config = dict(
    hidden_size=512,
    num_attention_heads=4,
    head_dim=64,
    intermediate_size=2048,
    norm_eps=1e-06,
    positions='rope',
    rope_theta=10000.0,
    rope_fraction=1.0,
    extras=['capped logits'],
    init_std_up=0.0275,
    optimizer='soap_variant',
    beta1=0.95,
    beta2=0.99,
    final_lr_fraction=0.05,
)
Each number is 50 + 12 x the weight over its row's rms, rounded and kept within 0 to 99. Layers, rows and columns count from 0. The size before them is the row's rms in percent of the matrix's.

# layer 5 MLP down (transposed), 2048x512, rms 0.0921, rows 2014-2041, columns 0-127
101:77 53 60 38 70 53 55 67 49 43 51 45 44 56 79 55 61 52 69 42 39 79 52 46 53 51 49 42 49 48 55 41 71 48 69 72 57 36 62 83 65 47 45 41 64 28 61 68 58 46 53 57 56 53 51 53 56 49 69 66 68 47 65 45 32 24 45 51 42 45 43 40 60 49 57 44 62 48 58 22 39 57 39 48 63 47 61 53 54 54 59 64 56 47 36 31 65 52 45 84 52 61 52 45 68 59 60 36 65 40 57 60 42 44 33 67 33 45 56 53 52 68 53 62 67 56 52 51
098:64 40 43 54 41 62 52 69 45 46 16 40 49 65 43 44 54 57 44 57 45 42 48 36 65 48 60 41 57 49 46 49 43 48 78 39 58 57 26 49 49 39 78 44 43 55 60 45 50 63 45 53 46 53 49 54 56 60 65 65 56 68 50 59 36 40 51 38 55 51 47 50 68 45 54 60 41 46 55 38 91 55 48 50 47 47 58 54 64 50 56 44 43 46 55 52 46 42 59 33 42 60 47 40 42 48 53 40 29 57 75 54 39 57 30 58 67 38 29 32 45 63 51 33 53 46 44 46
089:30 61 50 47 56 54 29 59 51 67 42 64 51 49 56 44 43 52 26 53 51 41 62 31 44 42 55 63 43 42 49 45 53 24 50 51 36 45 44 44 67 29 58 38 51 64 38 50 52 40 53 75 32 69 53 32 59 50 74 66 54 56 50 54 14 48 55 35 46 46 40 52 31 54 47 58 54 52 45 38 53 57 29 45 49 47 63 57 31 69 53 40 57 69 49 55 47 43 49 08 43 40 50 57 47 55 48 69 50 25 48 40 53 63 14 65 43 43 30 49 30 58 57 59 47 52 42 41
107:42 47 75 64 42 70 27 45 67 54 39 54 45 44 66 61 55 39 43 57 43 51 35 49 77 27 47 59 71 48 48 42 33 48 49 46 51 62 42 60 33 40 65 52 35 63 66 36 53 61 53 52 59 40 45 46 52 30 45 59 53 52 61 38 35 37 42 27 49 44 59 61 42 58 50 43 72 41 56 44 65 38 49 68 68 44 64 60 39 40 54 29 51 58 50 49 72 64 45 46 44 51 29 48 72 55 59 42 44 54 37 65 57 45 33 57 67 65 68 39 52 50 52 47 42 45 49 74
105:59 45 70 46 61 36 45 36 40 49 30 66 47 46 45 47 48 67 17 46 58 51 52 46 55 47 58 58 72 39 53 65 62 42 43 45 56 39 51 51 54 50 47 46 30 48 61 51 63 40 39 30 45 33 45 64 30 65 54 48 43 44 08 47 30 63 32 50 37 65 44 33 49 41 45 52 60 48 54 67 43 59 35 49 41 54 55 46 64 62 59 40 46 46 53 57 55 43 49 55 31 38 35 60 25 34 62 35 46 54 63 50 31 39 59 69 39 50 48 40 42 65 35 60 35 59 46 35
109:36 48 42 64 57 50 44 52 22 39 40 41 55 43 52 51 52 36 38 56 60 30 46 51 57 54 54 43 67 51 47 60 46 49 65 62 63 66 61 58 22 67 63 55 67 55 49 67 54 62 34 48 41 60 58 51 41 52 70 64 43 69 58 83 49 59 35 39 16 32 34 28 54 66 41 38 64 66 43 64 39 70 50 67 41 69 43 46 47 45 38 61 50 41 58 29 56 52 61 78 39 58 62 54 37 59 71 58 62 45 44 62 42 40 45 43 48 34 59 48 43 52 38 55 56 43 35 37
120:52 63 34 51 40 63 49 50 51 70 41 36 43 42 75 63 48 39 49 37 47 49 42 48 51 33 74 61 53 35 66 43 56 60 49 36 61 56 51 42 50 34 77 31 29 50 52 48 39 41 52 55 34 32 57 26 38 49 44 47 44 41 53 56 64 42 62 58 34 36 55 60 44 50 13 65 57 46 61 85 48 43 53 53 52 39 30 60 44 59 42 34 46 30 67 48 68 48 49 27 44 57 45 49 56 26 62 34 44 33 44 33 64 50 43 34 40 65 33 45 41 42 33 56 40 43 80 74
088:35 55 31 33 48 42 61 44 51 70 49 41 41 63 53 66 47 65 36 52 69 56 55 70 66 52 67 43 53 44 50 51 49 59 47 58 47 44 44 31 67 43 48 57 33 49 36 55 47 57 51 45 42 54 66 52 58 38 51 49 21 50 44 44 32 47 38 72 59 57 57 37 56 12 43 42 35 55 69 46 36 57 40 61 29 53 58 44 59 62 33 38 62 53 43 49 41 46 55 53 51 73 33 41 27 51 37 23 52 48 29 60 44 55 28 51 70 38 37 38 41 79 48 31 51 52 60 46
108:32 43 59 24 53 60 51 48 57 57 50 43 60 51 29 43 59 47 32 55 43 54 41 46 42 74 28 59 43 56 49 57 72 42 47 43 65 44 57 35 51 43 39 50 53 64 34 41 72 59 49 51 47 54 14 42 67 62 34 38 67 48 34 63 62 66 46 48 54 38 50 60 46 27 55 43 55 84 54 33 29 44 48 59 77 52 65 48 44 44 55 25 48 39 33 55 52 43 48 58 46 67 36 38 52 30 34 47 56 31 56 29 62 65 40 48 46 48 33 51 58 54 33 51 37 81 46 36
097:39 52 55 59 71 45 31 55 45 29 55 38 42 22 49 44 54 72 42 42 48 51 36 54 38 51 51 45 58 52 36 51 53 52 29 21 50 40 48 35 43 28 55 62 27 34 44 29 44 56 31 61 45 41 74 47 50 35 59 56 39 59 58 46 36 63 62 87 53 55 57 46 53 51 28 40 60 71 56 44 57 44 68 47 70 72 37 47 49 52 48 36 40 49 38 48 40 57 52 43 37 34 54 42 46 59 57 41 60 42 55 59 54 30 42 55 54 68 50 46 48 40 37 33 51 61 47 54
099:49 33 37 42 48 35 34 58 67 47 50 73 39 52 36 40 69 62 40 58 52 54 55 46 63 62 48 62 73 48 33 33 52 47 39 66 47 65 61 31 64 39 54 55 42 39 35 52 46 54 37 59 54 60 27 23 65 42 48 40 50 72 53 37 54 59 43 62 52 63 43 49 29 59 38 54 36 60 51 55 49 31 71 53 42 54 51 51 61 47 55 47 39 50 58 53 39 50 54 17 70 51 26 50 67 43 23 46 40 47 50 39 40 45 61 50 23 41 49 55 46 54 37 46 44 41 46 61
098:51 45 62 34 49 55 67 27 31 61 35 47 23 47 42 59 52 52 63 40 42 40 52 47 39 62 63 70 49 32 67 56 51 49 36 27 49 55 49 59 66 52 49 67 52 46 65 65 49 49 33 34 64 32 39 49 46 46 35 51 48 44 52 53 47 21 50 50 54 45 54 61 42 50 52 39 58 55 48 46 51 53 49 21 64 49 59 61 24 56 53 46 49 36 36 57 52 47 57 59 66 53 49 46 56 60 34 42 59 22 36 51 56 70 63 49 66 67 52 73 40 65 42 31 51 44 34 49
109:39 58 43 59 84 36 58 37 45 46 35 79 38 45 58 58 50 48 35 58 35 49 44 65 57 34 66 59 70 55 52 42 59 25 40 39 51 59 42 25 53 67 77 45 60 40 62 28 51 53 56 54 54 58 49 54 37 54 55 31 55 43 33 55 64 54 50 59 60 41 61 64 76 62 63 65 47 36 71 28 55 67 35 47 31 49 66 48 26 44 32 44 27 46 74 44 37 56 56 71 54 53 68 63 74 69 42 37 25 47 49 34 62 59 28 26 50 43 58 73 50 48 44 63 55 49 63 48
099:88 33 51 68 45 46 65 54 56 66 50 41 54 48 52 28 26 32 43 50 56 39 63 53 53 58 48 63 50 70 29 41 54 51 66 56 52 51 74 71 49 50 66 56 54 26 62 45 47 51 47 47 52 39 46 43 51 40 50 59 66 34 40 44 41 42 44 66 43 31 50 54 43 49 48 52 53 64 41 50 54 44 50 43 45 54 39 61 35 46 60 52 47 44 47 58 60 46 53 57 65 57 52 48 44 36 58 53 52 26 49 40 35 44 51 59 46 61 46 55 43 47 42 67 48 56 37 63
087:44 54 54 47 51 41 55 51 62 60 47 33 63 70 52 54 52 75 39 53 64 61 59 62 58 52 31 43 39 58 59 48 62 53 34 47 48 71 60 38 49 45 76 49 17 38 73 58 42 39 82 62 53 63 49 52 70 47 60 59 68 51 32 41 63 43 45 53 57 37 49 60 67 51 31 44 35 32 29 45 50 57 54 53 36 57 64 63 24 64 31 40 37 60 41 61 60 57 49 16 66 41 48 66 55 29 54 53 57 54 53 64 80 66 63 52 67 54 37 46 43 53 67 42 39 41 48 32
104:53 61 35 49 45 61 52 61 37 43 43 53 49 53 29 53 51 42 43 43 26 43 51 44 57 43 77 47 55 51 38 52 42 54 52 11 56 79 33 46 50 43 56 52 40 43 39 59 47 48 36 75 36 49 63 40 50 30 63 72 34 50 69 75 42 71 52 35 44 60 25 35 62 58 63 51 67 66 78 47 46 57 66 60 51 37 44 34 30 56 52 56 76 47 40 54 67 55 60 13 49 47 39 62 37 41 51 51 53 50 43 49 55 42 48 56 58 55 68 45 19 52 56 42 41 47 36 53
102:42 22 65 40 54 61 57 43 51 48 47 43 49 37 57 60 22 52 79 57 68 49 56 48 33 49 47 64 57 60 54 62 37 48 46 53 59 41 43 48 28 40 57 48 34 31 53 51 45 42 43 34 52 56 48 50 27 42 54 52 71 54 33 63 39 45 40 73 29 40 41 57 48 66 50 67 31 28 42 52 37 36 45 48 40 58 58 64 60 69 48 36 62 70 64 44 48 30 57 52 45 55 53 50 83 59 43 35 52 52 48 69 42 35 27 28 51 50 72 26 53 44 46 64 45 45 34 63
088:38 43 44 59 48 28 39 58 53 58 35 51 29 44 39 59 30 72 41 38 47 69 37 57 57 61 47 53 37 68 57 42 58 47 78 47 48 54 51 51 57 55 65 32 30 34 52 39 51 48 47 55 64 41 42 50 56 35 50 35 59 74 64 57 30 53 58 36 47 49 53 57 46 50 58 78 38 49 65 18 50 54 49 36 38 60 48 75 67 56 59 66 59 57 40 42 51 34 45 51 50 58 57 39 53 58 59 37 63 40 51 28 23 50 49 61 44 54 53 54 68 45 65 51 67 64 43 70
102:44 64 63 61 49 39 56 62 55 48 55 36 72 68 38 46 40 59 76 38 43 39 51 64 40 57 60 55 39 57 39 62 57 59 39 42 71 47 34 47 60 62 59 60 37 27 55 60 30 28 65 63 33 47 60 54 69 27 52 47 31 57 35 51 27 51 50 27 49 50 61 46 31 14 63 52 57 55 61 55 59 56 38 49 42 64 40 45 49 44 46 49 43 38 60 63 66 47 25 46 78 62 34 45 78 69 59 56 25 59 50 45 55 44 53 41 35 64 49 45 38 55 38 46 48 46 47 50
108:18 54 56 58 42 42 50 68 45 24 34 58 40 41 46 71 50 37 50 30 59 35 40 35 62 63 40 63 34 49 50 37 46 58 49 40 72 54 65 45 43 66 34 52 68 62 43 65 40 55 57 52 43 60 22 57 54 65 45 62 34 31 62 69 55 58 45 61 49 53 44 53 29 47 23 35 48 61 61 52 50 53 68 51 39 46 38 43 46 33 54 51 63 49 80 43 27 57 31 34 46 57 50 66 70 84 44 51 54 55 61 52 44 60 25 60 61 47 41 50 39 57 36 53 33 39 66 58
083:63 56 66 68 69 46 37 65 61 41 34 47 68 47 53 75 46 58 54 36 60 55 57 52 48 54 55 58 47 32 38 51 75 41 44 55 40 36 53 35 43 48 26 35 43 43 71 37 51 51 65 34 70 27 55 46 57 45 42 61 47 58 61 47 55 63 39 34 58 40 53 55 50 70 52 52 29 61 52 53 36 43 35 53 52 22 58 55 50 64 33 61 43 49 43 22 41 34 60 00 58 42 36 61 64 58 51 44 63 55 47 43 75 43 81 63 70 47 28 49 32 54 26 55 36 38 51 46
099:61 33 81 47 47 49 73 43 52 66 37 71 62 65 52 46 43 71 66 48 50 38 60 54 55 48 46 50 48 37 44 49 57 32 56 34 47 62 69 58 54 52 46 36 64 43 53 58 60 50 43 50 56 48 71 49 41 33 55 69 48 44 46 42 36 80 47 34 51 44 45 46 30 51 56 73 41 49 56 38 46 46 51 60 37 48 32 37 57 53 39 61 37 61 42 71 41 35 49 36 39 47 39 45 58 51 38 69 55 40 65 47 48 66 53 45 67 52 57 36 37 42 46 55 46 47 30 69
109:37 48 54 55 60 67 57 55 60 60 73 60 58 64 40 48 65 32 50 54 41 52 65 43 45 41 39 33 69 47 65 58 54 69 62 50 32 53 77 56 53 44 58 69 49 57 62 68 48 52 69 54 28 58 50 67 30 41 60 63 70 77 39 50 47 67 50 50 35 56 38 43 45 51 65 57 36 32 30 54 41 65 62 47 51 50 35 74 23 44 59 40 53 68 57 33 48 57 57 58 48 44 72 57 51 67 46 42 63 71 35 42 31 46 26 45 38 56 61 49 42 34 45 67 39 65 31 77
101:34 35 49 65 57 63 44 50 58 46 49 60 52 54 39 42 47 48 51 51 46 47 45 55 43 48 70 40 26 49 39 30 39 35 30 56 33 49 53 52 25 39 46 38 55 51 66 45 42 51 47 45 49 54 54 61 57 46 52 52 46 36 58 57 21 35 39 64 59 47 45 35 34 45 74 47 46 22 44 49 67 44 48 52 48 61 61 44 52 63 49 55 64 68 48 41 74 33 57 63 55 43 50 47 45 62 41 37 54 39 30 49 31 61 20 59 35 72 30 51 47 44 45 41 36 39 30 54
101:46 50 34 46 59 67 47 55 41 66 36 39 43 62 49 39 41 69 58 66 55 63 60 69 46 49 38 52 47 39 61 31 47 41 55 57 70 48 48 44 32 52 54 51 54 59 34 66 51 60 61 39 46 45 43 60 44 67 42 54 36 51 37 70 42 39 57 60 58 59 50 36 55 50 44 54 48 54 57 50 49 52 43 56 73 39 37 59 44 44 71 66 55 42 46 47 71 51 35 72 53 55 48 44 42 57 59 67 35 65 56 58 71 66 61 66 67 31 41 61 54 47 52 29 54 45 74 71
104:23 42 46 49 20 46 64 18 51 39 41 28 75 35 48 69 37 69 26 52 46 56 39 28 60 38 39 68 44 43 58 67 51 43 41 50 52 59 50 72 55 55 71 60 47 51 49 57 62 33 41 45 52 70 54 43 54 67 63 72 38 42 43 50 60 44 50 40 42 55 41 58 57 51 47 48 67 50 55 55 55 67 47 59 59 42 45 63 53 52 68 61 57 62 44 57 27 36 17 41 63 72 53 33 40 39 39 41 36 76 45 47 48 56 27 48 45 56 32 52 35 56 66 46 49 53 38 51
100:26 59 55 69 53 51 48 56 46 43 64 67 61 52 44 18 43 66 41 50 46 61 30 63 32 44 65 45 54 61 57 41 53 56 39 54 41 54 72 42 48 37 76 38 56 48 62 35 56 33 44 58 55 37 22 58 58 57 64 46 51 54 28 66 37 56 60 50 58 36 45 53 46 45 48 48 44 55 63 51 56 41 55 37 53 42 45 67 43 47 37 52 51 42 48 60 52 72 61 33 55 53 51 37 83 46 37 44 44 44 50 46 27 44 32 52 46 38 70 57 61 59 46 40 73 62 53 40
094:30 62 54 42 52 37 63 60 36 41 62 47 33 43 53 46 41 54 34 49 64 63 52 51 66 67 49 42 63 38 44 33 55 43 40 61 63 57 56 39 29 35 33 38 50 49 51 55 68 61 57 62 65 68 40 36 60 39 44 56 57 56 46 67 19 52 52 55 81 42 73 51 53 51 45 53 59 68 55 55 44 62 59 63 55 57 56 56 62 64 52 67 26 34 38 57 47 56 67 37 41 37 52 56 52 54 52 54 62 47 41 44 57 49 40 66 44 59 37 45 45 41 39 22 70 45 34 43
# layer 5 MLP up, 2048x512, rms 0.102, rows 2015-2041, columns 0-127
088:47 50 47 61 38 61 55 62 55 52 36 49 44 38 44 68 31 35 56 67 42 41 42 59 45 44 55 62 55 62 51 58 26 41 65 30 58 65 48 55 41 43 31 54 41 44 38 42 44 73 32 64 33 33 62 43 32 53 79 44 58 55 63 54 63 55 45 51 49 61 62 63 68 74 71 45 55 55 62 39 66 54 75 59 43 55 51 65 57 57 54 67 56 45 53 33 25 56 54 64 59 57 49 28 32 82 55 27 40 41 55 42 63 56 48 60 57 47 39 32 57 47 36 35 50 66 51 59
085:46 56 67 34 57 34 42 47 35 26 28 53 21 42 53 43 54 25 54 38 62 50 25 66 74 47 37 64 42 60 42 41 49 55 35 55 32 79 63 58 40 19 51 64 60 49 35 36 73 28 46 60 57 47 46 46 54 36 68 42 49 21 33 62 51 72 55 49 48 30 51 42 56 65 41 60 79 59 50 45 49 54 56 57 32 59 55 59 58 44 44 48 56 85 36 55 39 49 32 47 52 45 43 47 60 53 33 43 39 52 53 39 65 38 43 30 32 42 51 59 60 67 66 65 57 47 66 48
109:45 68 75 54 68 54 44 45 50 65 69 57 63 51 52 48 47 71 47 26 62 60 67 55 71 49 35 88 40 41 40 44 42 43 54 51 59 21 48 53 55 64 56 65 23 50 43 37 31 58 41 30 47 40 53 40 37 39 41 42 45 55 45 36 55 38 46 62 48 56 50 67 40 59 43 34 66 37 76 64 43 54 55 50 45 57 49 51 34 42 51 43 55 34 36 40 61 49 35 49 64 69 39 55 55 54 25 33 55 40 51 63 59 44 29 41 52 43 40 63 48 47 33 39 58 46 38 45
105:45 55 52 47 39 65 63 41 35 49 46 60 55 55 35 57 65 47 53 31 70 76 58 62 46 50 66 60 61 59 68 39 46 65 43 50 52 27 49 43 47 50 68 44 18 65 51 62 58 32 35 43 57 39 32 48 43 53 36 50 57 61 47 55 49 48 49 44 45 50 42 48 44 46 58 52 64 43 69 77 36 29 38 61 33 41 54 48 52 43 52 54 38 55 62 43 45 43 52 43 57 55 36 72 31 51 78 53 46 49 45 34 67 46 35 41 57 49 49 61 52 51 36 59 43 55 52 63
104:59 35 49 63 49 41 69 47 15 43 50 48 24 79 53 82 59 45 43 43 44 41 57 42 55 32 42 52 59 43 45 43 34 41 65 53 25 13 56 31 64 54 62 58 29 44 39 54 57 37 49 63 60 77 52 62 66 56 32 41 57 51 55 71 74 52 30 48 69 46 39 39 56 62 50 43 51 58 64 39 41 42 65 54 33 60 36 33 51 69 54 31 43 52 29 32 33 46 46 65 69 45 62 42 45 55 52 42 52 48 52 54 42 68 53 59 65 59 37 47 65 50 21 40 53 56 48 38
110:30 52 79 45 31 44 66 62 29 46 42 45 38 54 62 53 61 50 53 74 58 62 50 46 80 54 54 69 63 38 62 36 52 67 40 42 72 57 45 56 40 58 51 27 58 66 48 51 52 56 32 27 53 37 50 41 55 29 71 55 46 39 61 25 75 24 61 30 59 52 55 60 52 36 38 49 65 64 54 45 51 48 54 70 47 47 63 47 38 69 38 53 63 52 47 40 56 56 40 53 70 50 40 46 37 56 48 52 38 45 61 40 37 60 44 35 38 61 21 53 70 47 54 81 32 42 54 49
095:62 57 75 51 60 49 55 43 38 43 53 58 51 44 67 57 35 50 58 40 48 40 32 28 79 30 43 36 36 39 40 48 48 68 46 24 43 58 35 46 59 45 51 60 46 70 42 64 59 48 41 36 51 41 70 64 53 55 62 33 62 46 32 58 57 51 33 64 70 26 46 57 52 55 50 38 59 58 48 53 63 63 35 45 40 51 32 54 50 70 36 58 40 60 47 55 60 61 74 66 46 50 62 38 49 51 72 56 30 51 44 45 48 67 37 41 28 47 26 47 40 48 60 48 32 61 66 44
107:28 59 71 39 44 66 52 41 80 36 56 45 64 46 40 64 57 61 51 47 66 60 34 31 41 66 49 53 26 68 43 47 64 25 56 26 76 43 41 46 62 55 61 41 44 62 52 37 67 54 51 60 39 44 44 43 57 51 49 28 35 60 40 52 56 58 35 45 39 52 46 63 54 55 53 63 38 48 38 35 49 59 52 52 39 47 68 54 56 46 52 45 47 42 17 35 58 48 54 51 36 32 44 40 49 45 55 69 53 39 45 48 44 51 43 61 34 34 54 25 61 46 60 72 48 57 40 61
102:47 42 56 29 42 66 36 59 35 45 52 68 37 61 22 67 48 58 51 24 46 39 60 56 52 49 50 65 37 71 65 59 75 45 57 35 46 34 46 57 38 51 54 52 49 39 45 44 66 44 63 69 36 47 62 42 39 75 48 48 32 46 56 58 49 63 68 64 22 59 57 62 61 36 57 54 60 51 46 43 67 41 37 41 28 60 44 57 32 48 42 48 54 43 55 47 35 64 34 59 44 42 38 44 21 54 51 32 43 44 53 58 47 66 50 48 65 53 51 51 47 53 58 48 59 47 60 63
100:52 49 34 54 33 36 44 42 63 38 39 76 68 58 54 62 55 52 67 58 40 36 33 36 63 49 37 42 56 43 66 37 51 38 57 53 51 53 45 45 71 42 65 37 45 47 39 70 49 63 44 39 46 63 58 35 37 45 58 32 28 84 53 30 48 47 65 32 74 48 43 53 47 51 43 48 52 37 56 48 38 65 44 57 38 44 43 56 58 49 41 58 35 47 70 58 48 51 51 56 42 36 21 20 40 51 61 22 37 76 50 53 47 49 57 73 58 45 48 36 37 26 51 43 58 54 49 34
097:51 54 40 49 62 27 45 30 41 26 57 37 47 72 69 43 43 46 73 56 62 40 24 51 39 71 41 59 33 68 55 58 51 49 61 61 45 65 58 53 53 42 56 61 74 38 56 43 37 53 57 55 68 62 32 55 57 50 37 44 40 48 61 45 46 56 36 70 54 48 49 49 24 57 47 64 59 51 78 70 44 46 44 33 47 32 33 68 70 58 48 67 47 60 47 65 43 48 66 50 46 51 39 72 61 57 45 58 62 34 64 45 34 49 44 48 37 58 54 52 44 42 54 66 31 53 68 58
115:29 80 44 39 50 51 83 52 31 50 54 46 54 61 48 59 41 44 59 36 50 48 47 56 56 39 49 60 54 48 31 57 59 39 45 42 52 47 54 40 41 56 54 68 58 56 47 53 36 20 47 59 53 55 62 60 46 63 40 48 50 67 28 44 38 49 67 48 50 64 62 71 59 37 52 42 25 63 38 61 15 56 43 72 66 29 38 56 49 47 47 46 40 51 45 39 57 48 48 61 73 54 65 62 71 58 52 46 55 69 58 35 63 54 59 52 61 37 56 57 56 59 45 41 50 51 49 39
096:65 59 66 47 41 55 59 40 61 54 39 47 53 42 56 40 41 34 45 43 63 56 70 40 60 55 53 53 24 60 67 35 41 47 48 57 47 31 74 72 62 38 66 60 66 18 40 28 51 51 60 56 38 54 46 56 50 59 65 34 56 53 58 56 48 42 60 49 43 55 45 58 57 45 39 51 47 56 50 50 67 38 47 78 62 52 64 42 31 53 36 60 21 60 57 68 77 49 38 52 44 42 26 65 26 52 58 58 62 31 64 40 42 69 42 53 48 28 40 48 40 67 52 68 57 59 71 43
085:28 57 61 44 43 64 44 57 50 42 66 35 61 51 46 57 26 54 26 49 64 48 33 55 60 78 56 38 30 45 46 54 62 54 57 55 61 52 49 45 62 43 63 46 71 67 53 47 38 45 82 47 66 54 50 37 57 41 44 72 44 40 36 39 41 71 40 44 51 49 66 29 45 56 59 59 80 62 51 51 47 60 71 60 43 34 49 48 59 54 44 44 43 61 45 44 37 58 35 67 64 52 54 56 67 49 58 63 34 46 52 48 42 57 63 33 48 84 56 47 55 50 53 74 30 46 39 43
107:51 43 32 51 53 65 40 56 42 51 57 36 44 57 42 45 65 50 50 71 52 43 56 59 48 32 62 17 48 59 42 57 63 76 50 47 43 44 33 36 51 18 38 44 51 55 52 58 40 53 72 73 46 34 55 33 46 40 73 61 46 43 62 53 46 36 51 61 45 62 49 36 50 49 62 38 53 43 46 38 49 87 52 41 39 59 44 49 56 35 48 46 51 42 41 59 62 51 63 67 51 47 68 18 49 42 45 51 41 46 51 49 46 35 62 52 59 52 48 44 34 50 44 58 56 37 43 52
108:41 38 76 42 62 57 40 31 55 67 41 44 30 49 42 51 57 45 43 43 54 55 38 50 40 60 51 86 54 68 49 59 58 57 35 49 46 34 55 32 58 44 42 57 61 48 70 65 53 61 49 32 43 45 37 54 56 45 35 66 67 36 69 42 47 42 50 51 30 58 39 68 59 51 67 61 41 65 63 53 31 58 44 50 48 62 44 18 59 39 53 68 70 55 72 37 61 56 47 52 07 58 47 34 48 66 45 70 30 64 51 60 62 55 41 56 36 51 32 56 35 54 57 50 53 41 38 63
083:52 67 73 52 37 50 51 33 45 58 58 71 73 39 41 61 49 50 56 67 40 79 58 68 64 63 54 72 62 60 52 48 46 37 56 61 49 64 45 50 32 45 65 41 60 38 36 38 47 43 41 50 47 47 25 47 45 56 46 48 71 62 71 51 74 48 46 39 45 69 75 59 46 61 56 48 54 57 55 44 60 50 37 44 43 33 32 36 40 50 51 33 44 49 54 46 52 37 70 55 49 62 62 50 33 56 49 36 57 62 87 51 55 61 45 66 39 32 52 38 67 64 50 51 71 54 39 47
108:54 47 66 84 52 65 69 25 54 57 57 45 59 43 39 39 78 33 55 45 49 47 64 59 53 41 50 52 64 50 55 58 48 51 43 72 60 45 48 47 42 41 58 64 48 40 53 52 41 23 37 53 25 61 42 44 47 26 32 66 53 63 45 54 76 24 32 46 50 12 66 58 76 23 57 46 68 58 68 57 71 61 28 62 36 57 27 65 59 42 47 75 51 52 23 65 50 56 44 48 74 40 36 46 43 43 36 50 71 40 41 43 43 35 60 52 75 49 72 43 63 30 59 31 58 64 44 69
105:43 68 54 70 64 65 40 70 56 37 57 36 47 57 53 70 52 80 60 55 32 50 49 61 70 48 24 46 71 66 54 53 69 43 36 31 47 55 66 49 48 49 55 52 59 66 42 49 47 58 78 51 47 61 64 47 28 66 25 62 49 39 47 59 39 46 70 51 50 55 55 51 39 28 37 71 50 23 54 57 53 49 52 38 68 41 41 45 38 70 43 56 36 55 47 45 41 63 37 55 59 62 40 43 60 44 43 19 53 45 80 47 53 59 70 65 53 82 55 58 55 69 53 40 60 46 55 43
081:57 47 49 48 43 42 55 59 56 40 73 70 33 55 53 47 52 63 42 47 38 18 36 50 52 59 47 56 44 56 67 60 45 59 36 35 51 72 49 48 46 53 59 56 32 44 42 40 48 52 32 53 44 42 48 42 38 74 61 49 54 57 53 62 33 54 58 47 67 77 39 61 58 34 70 41 62 43 60 76 45 50 66 61 58 52 48 72 45 46 48 23 44 55 59 98 56 49 59 55 61 46 47 54 29 65 32 41 43 31 60 65 49 54 34 70 49 29 65 57 49 52 62 47 61 77 46 57
099:60 42 69 69 43 39 58 76 58 30 25 74 63 77 55 51 34 63 49 22 52 26 61 58 43 51 49 63 62 61 39 37 60 35 43 58 54 40 50 49 43 65 63 48 61 59 27 30 43 42 58 65 55 55 73 50 55 22 54 44 58 29 49 68 34 50 47 62 61 59 43 47 58 62 50 54 69 62 59 65 83 50 56 32 39 67 54 36 36 45 45 50 37 38 44 48 38 44 70 58 53 59 61 56 43 51 29 30 72 35 62 70 63 47 64 65 64 31 47 44 49 49 41 63 48 49 56 79
114:33 39 51 49 35 53 47 52 54 38 62 65 64 38 68 42 55 65 52 55 52 46 43 53 59 52 46 59 60 64 70 50 42 65 43 38 49 52 58 50 63 57 47 41 48 46 50 69 57 55 24 52 55 37 47 40 59 34 23 65 71 65 51 44 64 44 58 61 39 60 45 48 55 60 59 41 68 54 35 38 59 41 57 64 37 56 58 36 79 49 58 51 59 67 36 32 45 42 37 58 41 67 47 41 40 44 50 30 51 39 66 34 45 48 57 35 51 62 49 61 55 64 45 70 47 45 59 46
097:36 29 41 49 59 69 56 68 48 41 51 54 74 56 48 56 43 44 64 59 54 37 23 46 50 47 43 41 52 53 33 37 59 41 65 29 28 39 42 52 45 44 52 32 51 29 73 64 59 39 63 64 49 62 69 52 55 25 52 30 47 60 56 39 45 55 75 44 64 37 59 46 54 29 73 57 64 43 36 52 37 60 46 65 69 58 62 33 67 44 43 34 61 53 39 57 38 60 40 45 72 54 49 41 47 73 44 69 57 42 69 43 33 52 20 71 51 44 46 45 35 47 45 52 56 46 73 56
101:61 47 59 28 52 65 48 33 36 63 65 28 42 43 69 47 49 63 30 42 29 67 38 43 48 49 42 55 47 53 72 46 51 66 46 62 74 51 54 65 36 54 63 42 46 53 35 57 49 40 55 36 28 42 47 55 73 45 52 61 75 51 57 54 68 57 39 42 49 51 48 59 48 43 51 39 48 62 37 38 70 31 66 42 56 49 41 32 47 45 69 53 53 27 39 55 56 52 54 62 46 40 34 66 61 50 39 63 52 47 64 41 54 51 40 44 52 35 37 61 51 43 80 60 41 22 60 59
104:40 51 31 58 45 48 59 30 52 51 38 68 56 38 35 33 50 43 54 43 39 56 32 64 47 63 58 29 43 46 51 49 49 29 37 65 70 12 52 72 54 47 37 71 38 44 61 68 38 65 49 62 25 42 64 58 51 39 32 37 54 50 44 49 65 33 58 56 61 39 43 36 48 28 53 49 61 64 67 56 74 66 38 46 59 83 47 83 39 59 77 71 49 36 58 53 57 64 52 43 61 61 42 58 35 29 54 69 56 33 46 50 29 18 77 57 42 66 51 58 12 50 55 53 27 41 70 53
099:21 64 60 58 34 65 54 52 52 53 32 42 43 17 67 39 50 42 59 47 49 37 42 52 78 42 48 62 36 61 77 33 53 56 57 40 75 57 55 45 50 77 46 56 65 51 35 39 41 49 59 65 52 40 47 49 49 46 32 52 54 53 44 68 55 34 56 41 27 49 34 70 35 39 53 43 39 44 49 55 61 43 50 54 53 51 52 31 65 39 54 50 51 60 61 39 36 59 51 58 65 60 34 55 85 43 33 43 45 56 45 23 52 50 54 60 28 33 59 70 48 56 47 63 61 71 51 31
103:45 48 49 48 62 41 37 61 53 58 57 47 52 38 44 52 43 64 41 53 45 24 68 55 59 61 55 52 66 47 36 38 76 52 65 82 46 43 62 39 61 55 46 50 67 49 48 64 45 48 33 64 65 51 73 39 66 51 37 44 39 60 72 44 42 34 43 56 36 45 65 58 61 66 69 29 45 74 67 34 62 62 57 87 52 55 45 53 61 46 55 44 50 39 36 62 59 43 52 52 59 67 63 45 45 46 52 58 58 57 39 52 54 50 57 49 64 63 44 64 40 46 46 50 37 36 53 61